python train.py --n_layer=12 --n_head=2 --n_kv_head=2 --d_mlp=768 --norm_place="pre" --positions="learned" --parallel_block=false --lr=0.00493 --lr_mult_qkv=0.7 --schedule="wsd" --final_lr_fraction=0.0 --seq_len=256 --steps=4496
Each number is 500 + 40 x the weight over the matrix's rms, rounded and kept within 0 to 999. Layers, rows and columns count from 0. Numbers have three digits each.

# down: layer 2 MLP down (transposed), 768x192, rms 0.0901, rows 65-96, columns 96-191
# up: layer 2 MLP up, 768x192, rms 0.134, rows 66-97, columns 96-191
down65:457541488497536493486489572535471475461484507494535542537467486513529522572495549481546517520494491460517512498529524568528537490549498535499482589478534460568456487508504546473487505476458509500452593494509472478509457533503559529477529496570517471504522518523518468480501487557544457494
up66:531500447521469439483489463429469540528393491492538444455558485506532485498571483568468564456490466578459479530494482429482486504521486499481496463551523538474431517440452480501435482447504483498504523465504514520469448526472567539433581487528559591416546476489449531475517499529612515508
down66:519453505436532513498559554519499491488477517494496536518530490461485537494446511541473505540480514520460501487579454502510479514529528488493467468473476601491514514564434538519505509541504425538498478511559526472483509456420412571506465500483492504488545482471539448479497535449587499503
up67:603525500525544461462513496449501481537531469532474522510536556538578538538472477477483493495573535528467503498504514477567516530575475545492465471492445483522516517493454477507492523512583505487523535511437510563484472486479534553456532553518483493499497474538399503441524506482470474434
down67:469397520525432573491437505495506503587508487574567448538497569478487533503520556412407545530524446509486493490509543485554487462490547510570484538512521442485531514523519404499458508526539502493497465518500529446544524457520505522496421529441516543470450492494514428500438546515502507485
up68:490441545577505590466436486484607542525519492469414523494460461559467475536500503488504474424487541492532528508526557436467472513563477551534447501510536452520554512530430501500512511507512464536502517495441523529441488483442528446436508456498527462485543495481463558469487486523584475506
down68:505503503493482515530494495495490538525490490509453544534507535490526544455498589498517469490493435476542450509502532574492517478476465499442514494487526469449550517532519518516537487501551497498480565498545475524488509493534548537539512524494550509519474515544465524505454476516538472454
up69:505459481485493454432518482480489446506539554460506419487503547498462467439444531451571532487413450488491447495560528500447535474488513488463438481571573540510547483507485502526559502469499563454498492583510500526526498573533499512468473527451503468480522469438569508539489520471543553479
down69:494531484517533503522496550516522496527501507522535507547522500564509503462489533506508503547431531498524484486466512518499501491522466516554499523512513467494504478510515506482488531541523467471513505479457472492526487494461463518475523533529487502501478502499484479491494504544481529508
up70:476510459499505390428496468498533457493521447493573505531502503547517469482514499524479543451514563493544543457524395518498543442465498400488637490515493479474470523405463539557487548509492488463474499479487507513552519447434517485428446563562494485477496562470514521469422546513476496508
down70:501516468510488511498519488470499457475520476510508518584456478535478605527562538469491444560515476468485518429534525541527477531473522473525496518456484468455491532441500477479474463503448457491472489533474494519557526546490446497461409567509584563509482442510574453503541490498513454564
up71:515512442471498551535460487550524536541510556509560509469501537537530441538476494492508528487504517533501450530622404461596536543591492607492513395497521451506572500480517497462576533473560512507562526481525493486428489539483510575512449466453484475486493458475480517492453498440630507494
down71:560474507517482540469467481469518547431518480510535482415483482490508467575533455499507427527372534523498501430405459524577554538541515465541620482522467412520542449564476521444577477459555475517479538508548492547509513486547480495370598498569489515497500534437545540492518435567584460525
up72:501506534545540492488498514512462497481481459441502521494498590542520457454499470519560515517430483500473546497484527568450462459501547473489520462444522583499463487492501469512526501504611482537473500439509391443453478536485582513461534466523475438502450429536541515540530505518526548499
down72:524461493510556532530400503481449427453511522560545375463508475391450460574490533542482557526438518428437493521421597401636510489546531497467465530494482465505561445522481488519457574556466428522523463451517573579504482479526434504500563487536498455428525482534454510408458553605489458511
up73:497558522536511508437504474498527445546507564561570528507418488497541495563405528540448545517493455421477564519418498478444540522465514493517488519536543574513541521477518516487516552531509542567514659518565536508458464514517459535445533526565484494551479553452549529512437555445582478500
down73:407512504526420518570483485487488488504529430427495555521514522549501464549522443546448566410515418485531493428483493525383488553512446441427529491481345590648538495485500629502574496495486517553489521554501489475501477526551572419512460578499514498487406573484442473453496491513458588489
up74:545479571570481538394527493478499502483494544521546467477471484471554518475445492501578510556512487440521445504476551499476448569498532498554537506444442453533490467506542483505536480501502576533553516428489510544537476487441496530471476487463492441448534482571537474523489489426494575530
down74:476492513512509512474498476521551490458536463489487456546437435542469520448542435451512523465522457427556493469512495472507526508547486445559493545543565431497463478500487519415488416480539513412485466523571517563541503540479524511539498571573512488477512531483525475457512542513493525506
up75:480437559468471547451522449484501505527541500451483546492604505513523452485484541499567495487474511547541490502540446436483498417579434583498447503602542459485427559462491463533530466466529517460558532521429399516521503461471556497538491568544565539457571563534458484498487524516430453503
down75:534499503584520485497492522555550513516552517425547504473541480469505490514510549576459490456513508520487516407525491460558476535448476514520552467554534430489526517525534460505556487527516565447507521477523506500498505554427453576549591433561525497489501488548545534551497482530478448513
up76:546497480538451487417502472536474490547440547500519456480508542469485453491577536468477469501492453482430518461487512515447462484545481533413521528542594600498500491524497563477543528512481540519536515514512487474508549491484461547481487507497493459439536425545487543434484488492460529395
down76:530586524512577455533503501511517470510485459487546587552507526508532581478543563484486476557534503498597489547499574535496534520562485542527518462497520478513482423458533483501517513473557509411503486530544480499503534452482479454499587601501527481477537477526466520562420530509511475424
up77:493475549560449545530492450534485497491524492480447500498494468496514500548540458493580533444508523515502543460543487421495451505469460474483492519471519499469521502495491499529528510458472480482513556503474523536497526516535510499458464504514495459485503462535553561482462459451472511513
down77:446503482520511531537609506500467569466476472530544475501518501508523479486536505489464511489485487516530455501471546579527504506523511499449499499522495580480478456514495574494576527541488502500471509542530448475505447501434472453438478469522544504512448520522566479513457505531484460512
up78:561512533428446538500531508565542493558521515383488547524504496503515533468493538515531450538444488535395425469531430506494516521499493413545547488540504540555464459474487484554563475523526544479506515477531506488490618519493448592371503574493411513452527557531507493508511545546470518460
down78:439444514508469601509556560554563529491477467464435541443456564578429525423564499496523490546556489502528415471568570503546484551478507449544549525565554537481503479487533496465575379548541427563552430397495523586510491502494511528468398549478530461436533442415508571544522510539521481543
up79:498521458545444547473521523532550469498438565464538559524600504468472455505472480478489438553531498455439539558552505554555549465510459452486463573561514466447574563474502538497442524539523493487508473471511473529420451434599510514537481566415531529564468540515474447483442539534520521504
down79:538547477512508597439463518489460469512538515517606477536603482509415536491493503531500485473534490507418517464515493487549566457476521532492479443460492504499481532588537525530537486512533565530491553561571538487483478459526489470422533444469489467417501527426551492436503470527511507424
up80:523432489494478469526551483441521438482480462489413579477502533498499470536449556480546495476511533483520486494537448484533506463530517443540472461532459540442458528433459433433500523436472475459514552476480517533514497477523492483553431510520563438499579475471516446483433527439473452477
down80:533537509479469540490507483507496489554510583487440517594472466511516493525541476551450516541503471415509489580513421508530515448540507531545424479549508515522446475505590570474542475488512502453540512517548530525572459501525490521521527532523512534465501546503522448520484519470505491472
up81:538504543433535433541483508456470551455482441518491506453537506486546497480498449542505473532522552583460568511554439454447520548441473535570526521487524504468534420508479511468526464530521507498529511487438547569583485518541439554577449497576425597532504425384533553411532479499519500457
down81:469423526474536468535471535516553525459527464449509554462549516412470518500438489470568577497524437406461490493521524518486515472477493488517485490492523497458571554457539449465509503461501528383481527527429504473517463483497470491520532468456440534396467516437486477352536533465546549515
up82:463503505514476466409523469400489477492541532549499498497513495550552493523466477491510524479571548537409480432504467458494562462539480540481449481561538465372595507435541524540472473482523548494480462530493468510470503553494521523557480524476493495530513503532523505452525485576444511455
down82:488477504423581465508559493499572574523543474504529547498481464488451466573467482482463512573455520523565499499495508570451525472463486431567438500508533605500474510561454443535526545514494494508599494534491545399463479462575548471515501548441517603491551535549433468481487547465511528503
up83:501483478494549553517519515463542512513523480480464460499541562457488505449496452467543552536500493452439435582542542564490579531509442476485453543480472454559602520539598525482492494551481465454532483502477543473503521506522523492507494497463580431543460435514538501516538500438492484515
down83:496457460561515482536488523456559446492486500484538522539437529462520506523502509507493481473496497508509520570477517536493539537510495525519481486519521473462409466481450518536483498522551553459521505479504463502463477535450480544479504500482544520501563575525534474475454550565409502503
up84:585505544488514485483510463519477476450553480511475475449528523431468460595481545503529493577519575510465551476476549493482462487527513495479463513521532514559472538482514510472444458529507481403520438525563555447480517497425457509487440555532544414463522477456464498525463494506553476491
down84:481574493452499519529500528507551472507483536520440480437471458493473487453504494472462539436572446437519449446480520508424454509511529512449511532484434516537528450527519529489541507443493475514564499442515492456533458496588510469601507434468500521563480515476488495494524511537418531465
up85:557614457512562527465486546517500568482472448495527545505511474532495514566491451513494509562475431440515540493501455422619474464454479529499504411491482502471440517527494578511537501564507526564511462409497442497492602484578455571465493485442478464464507483457524495456458463469486547437
down85:471523512470538504527474543590501484485549500506471488514472497540513430524577452515495554531506523487525501484481599583609444550539484465473551539551507484479516511457571531536484475600443414522533484435554426468531529426506539564460493514490460475457521566483449493507577467549500456509
up86:514507501457534477512471425533474556462520463469502454530555555439457565486473535504469575480468587499475488507506497495443510503465495425464493464465644544493497469535485479467509462488565545470502591493444504411494506503473551497485559499529462516477488514499525472460493507512475448459
down86:491546454494539521498425456563490466473485546464530570443500498446568477426510488507506546534516459496527520524540506502536521479512505500546432495571565543514536493473486488585497505509477465428480475509490522455515562477457491522588524510465505545494445516508473483508519546501421522517
up87:496541465512441480495477545546516550546555426426493480550464484455507476486525441491458536495502480535489437508558532476490514539468467552460467405474516556516501566496502472500529522438510459520573412462522439543449480573496468490494470488517562506494484451457475560523456496429506564476
down87:488468454460492552476498559494488512491438444515470478510486524498552522487561502574469457477564448473474515441435566487515570502470526535477584496491481499493495494474506512495479523461513470574556472513587423525471621477556533490470504477519448562467466483480456499557481561524519509507
up88:513512457472533491522406481529541484537522554427558509475440466522537442552492497467480469484520534519519507516545449484432476456501501520471459491525510520553501505487493540548495523516527551470496533527506441444485474497507552531490500507529493518475488546495533508556559519493513501530
down88:492607554501428408519371516517506567490490483480461495528462425497459570526522532409444517478468500499515510536489584513519453529465458478486452423554491447529489511551485473459514523587431507530483475502583523486510521447447506509531550523538495534524468487517465451516535566562526533507
up89:527525578541465501448494502505495461480523499500489453487499509508545526471512490511449471489503534567466431462495529481456457460500513576450534534471559551556535514481487477478452465445554516498460524555501476478534510480503530452487477587578438502488487566487487542625514556533524480488
down89:475489496590555451541489509529538547512517447488469504490529489475531466514502550508585469543495494518524526505485464529417527481465510507507615553515515472499537497462522575497554485492511447462491518505563459471444530514475556509497509483458492506482505493487523503556440515509506449525
up90:493483461539541506475501564438465533580560516472526447450499579511495575519474516502497497429516489517447450411518449475504578550473517484452561533465511577458493601534432577498488432512506445525501460496517538513515443541523465528530457558381504511492516444561519489448593402482478468454
down90:516489477548476554520530440438493427555437508446500413530546499479512514548491519430404442491465515524453387532505518530525554588482444536494514536474517389472522508559459503515423502530492477589512480411426487535485439475412542455458427554445418518485451609481452438498520517487476637391
up91:473440531468510526494423532447547508503560547563491506526557554493557538586551445568454534481492525533502425490467463530499441548479462355472408432577451465528532507514525536574453480485470552510422489538578481463568505579514527545584525501543454474478480447503460566496484471493497540589
down91:425541469468497514556524507448525494528483543561499377597522508592486463549561438524557460392506498505529518521440473605527573526511540458512481599543471424573532551486550531517511410465499450489425551536564487429560493457454433578469510457506529550518480498503475581523517413520395516519
up92:451508429545542507477515554487561516504524480482454494467480530509525526531508538484505525491494555471517530478505482533523557471509422519463535518498527480557520475530480524470462547542584442523479527485528420448473549466514527502474524494528534546461443575498498532456435501473424527535
down92:543472482488488518477474541512491513514525462494466459552534434490539451537522439458450443490485473460474524540450516509473470498563508549516542557507488439482474576584507498488457514445496492480490554453529533496425538541502479487498509519541513501507490502462529436471474532484482492475
up93:469452569500502514509471505532494486470539500428459461464514571564482537564548513465517485460449546521469546458475452474434455516535465477494547514514396479569534503468507481585547496506557540464511473441505488534529546542429505465464427525507472509470469496548517507497461589481436516457
down93:498501526499545512567475398514519564506525468429537513428446485502482558467465533519474476491496483460464490477505552520519564499555547451545468465444488535499486427468516538549557501522528549465501529424532429425502571501489523536468398515459488524495449500550544466521514496480470509551
up94:487426472505487521547531505559542536481483505492507469443509510482510409540479531578473494508504546490508507577425405434526471512475527483564517445538459469433484466422439527534441447489418477474505479479529521543509480501487477536473477514567505520445503482506477453446538535528471469495
down94:492479499515362512613550502617564526445476496508564575512438496437533471507608567504473521411572542532471519544564482481501555497492547573513542487547488449474542489557514566527493486541480559500493472408558510545479596461494518467419394503489576627575573498602443515448520607538521428455
up95:580493518512474529494530519498561569528583435569501477488468407511545419443483541503533485491519452563555487418557462482448427567428524581490439502531503525433516533482471539526464443610511564497452448487520541535401482481592432505539547473460443480428497475484466497462503481471522541501
down95:566519526537520442528476514521521482518543472544550504440511490430562491500470545441506447498578443450543488524451566549532465514489474454485514500448516523483470521545543469531505471491532483461567471508559497440476489458442469447529417504498500548445484500460499491503467482483483448513
up96:458541493489550535527389554418438572431515457452492551495425511481480461612560551508522566418538486503499549480493479485432523473489502503514545568467483525492495429498472508532501526515503553502497594462429472484523492528490499505425421493526468482513520492519453515444478451558521538449
down96:494544494468524450564551466425492452588538537539488507431516499487507460446545491565435471466487557482557496502472486507491521590530449478497493484527454517520475440467406518481496520460486471507497558488480484481494554562531480496482484555575431461483431522535532453470417431520468467467
up97:488513512518457509466467527534478535512518515498498530470480560469455525455523539526501501495471526548529559447523530437448486523504515534528508434541538562471560496527431418447513421525543591450529447511492484487526558520466508557579568476545490513470521476489429512441435468505491512509